From a checkpoint of a small transformer trained on Wikipedia.
Size: 15 layers, width 96, 2 heads of 32 (1 for keys and values), MLP 384 GELU, vocabulary 16384, 4.53M parameters.
Architecture: RMSNorm before each block, rotary positions.
Each number is 128 + 32 x the weight over its row's rms, rounded and kept within 0 to 255. Layers, rows and columns count from 0. Numbers have three digits each. The size before them is the row's rms in percent of the matrix's.

# layer 7 MLP down, 96x384, rms 0.319, rows 0-95, columns 0-95
102:161171137124133092180123164108083072137118103141098119186114112220119131079076114113143126109082147105065127113196099150144159122115122134137113104146058123118113170108172106129122132092173126121156185151190079144094121188101125189136123102167160094126128100137143171091118127063112134083
100:123129072089124157100126100111091123158158086108109114116167112117147113122106114193135110118061157130128145105191145109101166131143145118161130124147072098126102144163093083095150104175164065155096142105120171139106119148103088095135106114138122098161117110154077063137121155097119178132
099:101172126148075138091146115151097087133149171140126087148108190175079138080152100106100128156133104124201083145140177113141152117157165061157103065108102127157165088168138176102144109150163069133143120078118119147141100105043119109061151133150131137143123133092111075089181128098149156141
096:104138144066104165166081091140144143099128152111071121149174131153084169114102100172057160138091101131131187159110163125155101142084175069133124121129162153065124174173098143088114147151126169117178117164081113110169142121142146123179142123081182171111128171141156142124184218143038133105
094:113107101108081106082131125088074101124185160116053147138149119159108129136115129154149110127113177145157102050080081139113090129143144152099139126179102131113169178110098177141111110160143139150077127150129113180073149118142137123099132118073179191114132146123151147161122105137140131186
091:137104172105111097104154169094130144116158135147144112143140100095133124135104107101123181105151121177127110102099086114151072122084152159168147123073141145158098150110167096101137117119109229155109128139143145080171105105116122116118148103091153163125068141119142128109143127142139124102
101:050097091187172119169177112121108154144141149140092113107101118118121076108167098135125157141116086123192144149133190133179139128133142171120106062128134099135185139055073130131145121117100122127103141089167077150060151126157091129144130201140090141150133114107128116113141167118119165111
097:075143098187112130121092169164140099175110120162086093139088137119175169147090108159102123145109129128156136149067169124156076122118180144141203111171147152118150202164151149141149143119125126221107110127131120113156138129127198133123110102156134176145133152117182165100136188154159142119
104:092111124105145137130129107107169150151171114154131097131120150137114140135174131111143141124122121096120120052126135113128113107181113125118135142112090110174212139057193069126112134111106100138083072124111158149162077086255130103138144110140131119078059169122099147146141144156117161101
119:234129173175149051139130146161124088186127133182131173180075148202060167097133138172171120103113126130093102041135155139115147105149181188122143110174074124099143132175080154131156145135130129140105145114119154103153085101129117117154132109167112083163131126129171126182125085119155137113
101:142121075134159154095141138126153115125119048146125107121134136174086106138099098168139109073205106197125135115106150101161112092042123138134106139115116075128175087124133079148133122127144167095095085155115154130158115183093141116166106146157128102116113116114105098131131114105118154160
097:155162130162115151068149104116133149115141101108142053137151101148074124103134146111108080150166149120169107201146075105072084156074085092134105142155142151216131091062063116101158144108122077166134096100164119231139114084090135134166162151163128130141118165121185067105166116126155162119
099:163120122106145112128097105136081145135130168107136187097168182105171193201142163173135180201116120141159086167088133137150099106161096128125129118158112172169134138047165092104116109194091128185103163108102173129097095209137134087138132123081103169139110139056107124115136109096091107154
096:163163174122134169148138114148082121086121114135214116187117155114198111113137186105158150163113143127098111114109146174093130110185144114155109104175120107121113122112144142213082114137153076133059168156076137156096174093131189117141092118142153152076128154179130124136016124156159155135
100:136139089121086162111098132136184174172167106180102094049188115097122131109072162069148074090152119164144120157119109081127158091116139128131124109178157158158151121108125125087094142118119135095159161071133118137128104169111101133107143138101087090143107144122118165141099141102125150149
096:131169172085139120110110176091107090104145158132111137155087174070115214147136116165111132129148181093128164113168089164084061089135120130140126139117084191116115121131139119088119215139175062102142125120126138186110112133166102177137140143086148112121200076089131144190118094164155127139
104:144136126127142133162097203151133104134126126102147165156098166120101099105138100176113125156130142151186072095202200112176087148137155163072119081081074123129158159172210136112125092082101128085102178114164131144173131124122167129152135137077138155063174075107178116154111125138154127141
095:189076106153102128030144150185114139144130151149045183126117086075119088135169116184142117141120164139197167152103113159137116092120183137086073122138149107115093129110128189141085100182088114171167150152117131092110126146153156111123131136216097136091148166121141114134139081088081121102
097:190157090128120223160143119102169142092104119128092203124172110075187177140163107110091153100159154174137148144162116088128082122141126154131194148172134126198167142105141154117148136143140142059112115100126138106169145196138118124118017151147180128171159112172116115147137101157126128125
094:149153144127140132172082151150143101133131158093147128113154178129132096113163096133047104080071089188191138095136161135135138147132153109116137150140139124162165166099137148124145130096177091141066103131164118103113116147210152115102169141099127148140154156147107118114107067150148067105
101:080073106129157142141117137097121150161228125116154157078084125070087194169137080131066137102159076150152098083137112132153147156129098151121080171158163096192076121091156152137134115106127143114115126163083118136107162174096051138139127123071113120189205112148115176142125127090151133152
094:131113084098119086145115086109165098160129094160166152114173125100158116133126176149132128093169108096153192125132098137183118146151095086136106157176144143120176095106065134160147130133151147100094121108105122101100156132210178158152098194064149129101136170170118166102115135105060125123
107:121189135142092171159148165182074126113134104152087125127145118089141166110111114103130171142143120111132061054118119137166043126112094075085144154114149152153172153073154158088064097090094127209143108107189110126190155106093114102119100055175080143125126137105168181074145139168122117160
119:101118074160161190153136138114055151140094161162151128156172154122120088157079154132109182166105133141135120137163108124102111160093202125158087088146121122129141119091143117113153147162107116061109110094059136093066110105169119169108130151130134150126164158183108132140135150126148131135
096:196131106197143079134196150150116104070169166090139063127143098125142188149144108095085156113119120058200109148147136097095102168082129124111100121118114093111091143159080071186140179139099132059117093097134122169148123097172128119108115139110133103108179135109135135158131110141122177117
108:156166097161188148145084117142160122131126117096111119141138125123126103136171123089102133088061121140025154139138182086108195170152149183086166130087134162083154102156099113078174121153166155121130146153141158139108112152153129154164099067161089114114110141085156154080134133086101109132
094:146178081115172089138132155127084164179094094129136119088176122148145086105118141118135109167147134104111139107098125151141129107130135078163154067142137156092116086091104142136194130114126186119180175120120158092170117146136162079095165091130079090162123111176103213085158063123138095144
094:086106170125121107164070126141069148069121102114124232105116159165116080113151173161158127135048158138080139125094163120147159101196126152085089102149105157166122139147087120066136110107137133125139137152128063164166120091166099119090092090120083090098175124177127136104133107142104083092
120:140165209147138080056120113112121132136142156133173142049033116175076092180150099155144113131142169066148084075106144146133060157139165145102086154115164173125107094074072104116096160107140119166131174104083172099120144084163112093140199132156146159149127143119105161142161113142104203119
100:130135166134162132157099085132090125151144097166138137128193125100050174109126176093136092160165148134112156153143074120136199127094130101123131129101157157078093126109163129110101162150122139109107173122035129136179125119093105135056157156163121115132180143084119098128147109154102095105
097:136121038124137119105120116127136109117141153153160145094129062136159157137101062043169197114144166098138135107115150145169095114135126096110127117124169077135135138166140131081139100134118147087144205131147143173134120149175138129139101160147118106148157104142167125168117182173111122123
104:105111128169108116114174177189166163103156077071161119192163110138212101167141158125156147108177168105102085119088171125108104166166124133133134113144176146135145162151120133150113140093081083140119113110128148104122051104088095144155144142127094184116182092152166189146098131147136139209
102:116129162123099144120150105154195112110146132133176110134153136128139155084126087167144162142100113169141122126104094152103168105154162072141153074153099141152133067158134170115142113140106165191139115145131123063073093104104150152111115104126185087087081128104151178134172150057190036060
099:132123062153161153165102135146077119148094099189126131119105138095149160155115086193134142090113067142151110174102146163070192147100145180087088158147110076143141127102214099158131163110102106167064113143112098163128128126143108166122127152174142071159130136161140085141065136155148128119
101:111112132152108099063145112135091084154173152170057166100151113131148113110073036148144124151132155152160171145169172154109087097102157166131147141088137086112133120173152153128145179145123129058083182177091141143130121085116064102119163080094150178122173127113111103109137118176153130118
093:094178162128103105148083118120159188093101144099170140158169095076118105122215051087106175143135066089092135139103086190134142098175093119117164118108193144067207106148121093090076084124093120066157119110138120130158140141198131142162154116141087099127145089127169161039131132109106110107
103:124096119117124084155110113154132161124100153098190184185118108119118077089129125128148113116125112149118089135051190112109176084125216150185146115154146121180147126158092184149163137097079113138130138145126152170114117107129120149107149097092152175107109141162153180129188153144126083157
093:102053181111144169106112144080191087135151126100143130120149129119174110145123160076094103138110093114158119125092110177187134127075080137087134162151069132137154111135191053119153150110134108131109130056108137103182062091100119174093117143128110097184136100083150130098119120134144134111
099:120090141185138115107151081133137119169159128133094138155116165134130115137102095170108152103085154151139111111052169159095111138139114133088129105123113109179149111145088116163195186104105038096114144150160103155172167123169159130128175125083063094111145144112124071125126090120114127115
104:113145117184090129152082130153091178122143171174131121085091157137067139121102079168179116090113143158115122167145169168111102089105146178135155075045138124128152109160125139128136143172149159129114150125138183103193116118123156110180134182144077112046163119151157120141117119116099176152
095:125109117143132113078141173102148123095168121161080129081144118099109125088089174075085141183169145093069120143151109184110218144148087152112148156116189083117077109113108127135105159119095138124149067172139184115137164129112069166091136154154092127154114062131109145109151166191139117088
093:106141125114084151199160094203167137180101135053099144088093161144131147074135067160111124074089079118130139138127179094090192114175161122106122146106072074120101131088081132126071105187123150182067056105114140111144118143144147108098132141074105183126166168147105137124133130116132098098
102:099155143060090151148090060097109112123125190158136134126118081118080113146107086109111101088091139149092170173108121039124127143150091089162150097112100143096121121179160096093099187144170104139188137129104084145123071137183128176083086107152185108132142199127170199122109158151063138140
109:124078212099085141124127175051152170118133108171138114122113126129140136140088136127168056187141166129128085176110112095161156111099093118097134082101072114131117100089204149078086144110102162086152108071119122161104113145093197097106102124129127173170120124133095134093128134076111101082
101:137146136106066121126108123127147058112084092121109109049102094128102092134163077155151046055148135149178148153147121104132108111176143072141102118144123091116140105183158096167149096079134162131104149067165181131146156119189177126139131172144120136169141145156165135104112114151119099097
094:124100140138027137132154084118106142164139116159137139092143116149168107095161097151082130151105159094135135173153106180147180165141119110146116129134164153142120151140154048150151136181102127141095107148099155057099142094166081126120174103080138108094148085108126179138125091153073118144
091:094152076141093147131096146112129057134087154103053119088157113126194171114122081120074077142193123135124069079124139134136127103151141146107101128147158120132136107169131139076101131137192086064214145166131144115129126162167156179097136139197079165134117136113122153119170104184136153154
104:133169094132121139148235091127169135125091155045147110123165099150157085100143185097133062146139103117157154185134138120076117046089102154135092138143212150107130129119149118143134099094121106155167056110088178104112074129143148142125114121200111137063095159110102131144117167095134128104
098:173176195110143120127211107091086104128101123175070061137115149146086072148173102081051155162098158131114086069124205187192112127146118159155156128132098139096082124111157124210139162122157187131110159117142160108102124114092128114157088168139130159096079066108140133154200082100131180100
095:134183102113129135053099132130175145110122132219145153122129127114083160070160162109085132119170116099156143107105148142186173079151131127143093052111163120222128118081154134132106135193102125164109088089077120119087165150111103148108105118112129165164048091109123149165118102081128084135
102:130157153163083106163090126147138093149058097126169108153161097159139128123123137151130113138135132231103082124141123123129143131164164117156148078111118152110155178106110128154099151173088118103139149118144145167173142155046083143166113096138107041131140129074146150096097147203074163152
099:083114137113157075110106089115119105136086074096139207162104169121130096112148137161102156111169125176098142091185148154149152094097159141059117143134132104124112156168133085141145146100097135019131111167111160086176107161097139172113075108176106188105140147147184123156148124152138148096
101:156180098175168101099154076121119087093096127126143123146177141147121187150125168127119122110121167136137110139134204140101148098050148122154088156186142129125161119104144152094165149071147152143115079206140097152113083174129108130157144098116171177059151146141113146134133141102087126131
113:074110160146132134097110114105082099146112138159048120124193130137141148116135151066102127112100098118215128159094083127103093133178082118151135147151138128123154082170093159107158153129140150163099129111116149116135088172159117138104172177058162054139109139095101084146138123124191090069
096:155141093115063115122168126093159042149125153066160181125137105146115140103123079119151178137164120094076098162096139148100127124133090125103086127193140112121070144190135157086139126152127121121196122147085148134085113143080142140100133140133103130071106110119198138135147149084084159139
100:081092085135161192103129106130119135121114157134157066137122179162110150088094078077146129043143145115189089071088129047156126161130154100122124111140103080107155114106101114178141160117081126103078074155157138103124166136150079141166115077087138140104122145186137153163133158098135083118
097:093192184160072125127203179092123093135119130114150104105140093136140094128140096111160135129083054082064092107132132153066116134114128093140101111160176150179102166179131140088166213096176107131125125173139156093150088127085153158106149107121143161177168096085107147148128159199180126191
098:127113140081123099119146157121139113098172090094099072111083187125149163107153084089112124135120109138145168085135111115108049118107142082129168142189041174127118115070152131119149134158167079113103081136168145157173132156126188098133137133172148102163167135134096109141128203147120065134
087:086155152102110108107158066153184129175099076073082094151077093145157130169127130108064096150163079147102106144119098119146155166099084158089170197137118118093184142072109046194106124099136110048086061152161070110119124132114087133124101106144135126115100112127101132141139161086098136175
093:129091100161079141190146109129157102128151188125165145140105173144121126106150109088121139089111092128095075127106142148160120089139087125130108117117175109104205155084108165159122111133137118080068122181151150101168064105122136141155092127140150138104181109139139099084086189151083117158
103:127098071094126109138066132167167145148151101188069090172161087130146119141112165110124087140148107126066119146080109188146070111148146135141128105131165150167125074151077130135175123111148145047182140156115128118140180121133139104150131145147111072103113097156123129127030151166116114086
097:115185146149165075135151120114085139148133128135132111160131135074142058114102107143120131141125172156099092106178092129143180119107208123116150067077105115083172152135185118126053119123149107102090104127148145127127133135107123077156118112163105136139137146128105207155094095141123092165
099:124176123084181201192127123155137125096097104138139084084099157171069138176118116111129107098172163143157137100134104098085131053181082125112173135109085060114176128182168149142149107135131118107135172126131078135095089114197157085116102122106135112090145176183165182168104093161106113142
094:098086142158057115121116135066144141081067129073109159133104133157120145189124144177134138159096170160079136074125187103181082150104114120153135142094069142121063168127103121134076128189141134192145166114110146105164129073136158173168118206080144074124087154173093173137134162121124141137
101:112149109165161102126143097119086070116091118096163135141136121147151123167109102164085085091149112126151097104162132102044199197101169104135109117123197089113099156152144107091158126179096096153136114126130107091149100129158182202182100125160144115142107115095147165203146136128144120129
107:181098148053117106101164158140127132067112186083103105140131093124087125162197103146118127125151086101158069116105138110129072151161134137138134139131089116111157131070112085131156129102125207098117143076092120131146099136239136116130077158138110109147145117115151149111083144145180119145
094:200133166149141101188079130133137086163140116118164112142100135099137084208184132089123193081114107157118110081138140127099151151138155133098128180131130131158065154113124082149140172128108112115120103050131113100146140122148110108098127129159155120084148105187098119118151160108123105098
099:130126163095112149151143196132119141188183097134138143169046128183147133129063132170185117111140111090107114111096085182142118089152175126159136153145106120145118121137083152171139140132109123085100130170183081150134122103116124139143104162115201144091115119117089143134103093152137160138
110:196120138120077115148113172071193145115132136081186117148094164103156174137196141069118136116153166144154132055106134095142090088062165083139121141040134156141117136148180224151119136081086165127115116119158107134081093117179110108157088163131149069127140101127110097149133158098137137086
098:103111149116135129109112230163137137127131127160089111123174129141125123147153143109118129103143129155117066099144160098160125104159110102114117138150078143087115147157130119120156125102139101099097107163111128130138133126120106096081179119083111077190122200077164125106137150136170140125
133:123157113114124150147143141168087106170138121130165159085101169094111139112100089078173089131094104088107113114085106095102128106098113172171099144109133149123164094148126145192122079132193136128120103105139134160208147093129145134084070138126141151103118163115126104143096127080131078092
097:079133191081123102089147103100132151105094125109132146111134154077175133136143153086141128099087154168106149048194149157150122142153101115066136178091154140177119118131155140120131172117138184118123070104188114143075119128142074130102142132069120088134137109168121163129148173143155124100
095:111097089148206085106158121148118131160119142147073150146123135110142139100172146086139169128076118178213057198102124148156151162154157147158135136095108118115103178098160106142180148164189117057149135118164144095181137163138137148090113139134099085147122090159086100101106105123134084152
095:077159107137091166126133147083071045123131119076164122121130128158100120107056131106117123103255144174144043094137111114172168117143129135156148111122047191156069082079137142114131100127115116075038174121216135093092140172154158091174068165172169137137151074124132058119102100098151123194
097:139075063061132132094163136145112146162137173065149126081160121165128191132118104125088064151104153114111131139123164095126169137155102133098032140105121108168145076106134138103142105097108092149144129144158125207117118105163128167152125115134154162112166050139145094153147152128115100108
092:079165149116141097111075081100156056138122096095170095128145136135104095139156189115141136121111138160150102082113144092182112215031106095171126148118106190093101099086143106119150112125120176066116136177114168122098113173105112106117103157184128164155180164188127130110173130165078117110
102:087122156128091141119155158182061108074104113174134086077164069096146090150049177125128159190146133135192115146119112138193142114165171143102128106119144115100140142158112146158128200136153159156141080110120119106167123137123093113184087099136119124104140149180140152115063126136123176124
099:172147143110141147169138123163098121169117106154125104171140072137135087125172203152092117120094129067127191053151147181142097149103104163153162163129125125133128137075158118103120146153182138159165179146110113108115096150142210137129070198101123128125055140170071095151115165135160167150
100:202147137144204122079164155104131105081082101130077098088054153122099131145215108177106127119088166097089132078160175178124102110117114147126108075159087174092122134116120141163071154169176103160127173099070121123193154109120155088120156123162100149082129160170181128130111116171144120119
098:066102160153124092168134185081074136141119133139114116117180157100114097180105113069132191056176182117088124107096095128073255142116130132112115099160126149166157084181137168122132122121146097121135168124100131146122109127093127124125168150139129056152090115128144113102129121072104110153
100:113090115115138127178121136123141128107137079153140149113124091105086153154128150114117127162153113150086147167114143110143097141094127095110127196125184100136171138118082112110094173124163129127109157132187148087096145145108146106109177159118113116130146076091093115154079093168151146142
103:110073107115131128136092080123122118101101098143168094094102147108166113074138086142114177054099110146136133096121099092109154116153205156111163056149123124123127102202100102140117110075095094119162067158089165180067122156143154113127097092110133040166113082104127143075106094163146074129
095:083092100119078135127137106126051122155099155151087151140068109166146120152134132149107118188153139156145168130206082098087210192155130166158138130167138131168117159126159105116099188127116106121140052037195152097129109157167145153084139141119086164102130159172117124135092126098092084119
103:139144114145095111141179093108076139134101102143128148118116146112123111125141141142105115144160132139217144137137091144082102079145146125142141140127131095164150130147114130184108255082125159059115108073133156178123074105175113133158141139101136158155155129133081146153088155094119148163
100:184113138148145148135126098134112172144141099119136120111148106102082127123093151111096123097099097149122125163089161121109072130130123119181129066147134092135139126205152057110128130149096148166170147110177146106147106109157199133156101174126110051099101129090148161120119106150122121126
101:180092123164138136189116101174159126094126139154118102113149215081160078143097148098110183162142022144165122124119122176107145121126157100065129107089132114129172129172138144089085175172132119166135120123144106131181073169175212135166092106139174088113169122134122062106132164122124103136
107:140137115126165123094108188069117164132128131178123129123048116156140112099118081077118134084113118127036129128134081091148108169141162119104163109106177159084118157131172098137170151115177166110114143121065141096111139116140127093170097186125125122121152095156110149124091088223169100159
094:166121181102122113120103154130086096182154132172108110120141071151102093139178144092132155088179138118129169128202167169091089057094148108123113180112104160109164138175130175125098179173152125097132164152187073142200183135107118183099141111125096092110141112074139132099131115165138124124
099:134138115089092197152123151075150145125132142055088120157165140067064162097140152064178173104177166145119166156039118126111039093141086126140127083159143106098088100082147090139149137101085166097134136150083142093060117095131077104150160152208124109116093122094123076134136148142115143149
098:090115144102119148131167110069076096111123153163165125053115162143135122150084148151148090203148113109139151165112139119190087114115108113085106144161155127138148157076102186132117157117138138139151109090142139131131107168098132181093181064131168125194127086130121098119072129123117102082
102:184153104123153118118158148111168107142165143147103111089122098060126133128142088083120168077171164119133101144158085116117156123066071142120176099127125107097119228135120142123093087100168109138070126097209117179126056190116097090153105108121125137087175099130089167112163123121067118160
101:158132162139123117161150126085136145109141062116164118111167078090156088119127155164114145100156123118000133133103072092111156114167089197118074126143123070049085103155104180109105101148148145110174128157054168126053137106106158013165096132158108162064086126113151121075167088213126087133
099:151097109145078107129142121113150096191167089100137164137199189185183158173122125175163140162123127145086142118117067174126165135130123129133086100153094130124114132172114107093107133111127124155138142164126097209175116076106125161079103112139130139144120124148138114104055108088135139124
102:161107144120210150160115084136202135119127168160102097148117095045134095073133143200155162148079106121104109092147113173110147151105042171114081145132126158153143126091134130105160159147150092158146150085101101189097133111077098126122109158203128103148141176194113109116139113093128128109
098:153169165238178167144130129112184114136162170109143093094172123096100083156164119144161132130106117164167066126119097105097161109136109114144201159103083155131152132079097127117120129124142148129080173145067162127122117083123111094156110153109146095116072124128096120177120102134162146146
095:144064128105158134155162140148150081163173196127119106105117126125090156127152099095165105133124131135095130108106147104143084121139112177137046050156155148118042164161130101085137100133205200150082124127098166139123057133106139163121133096131117143077119171113061114106125140136056139071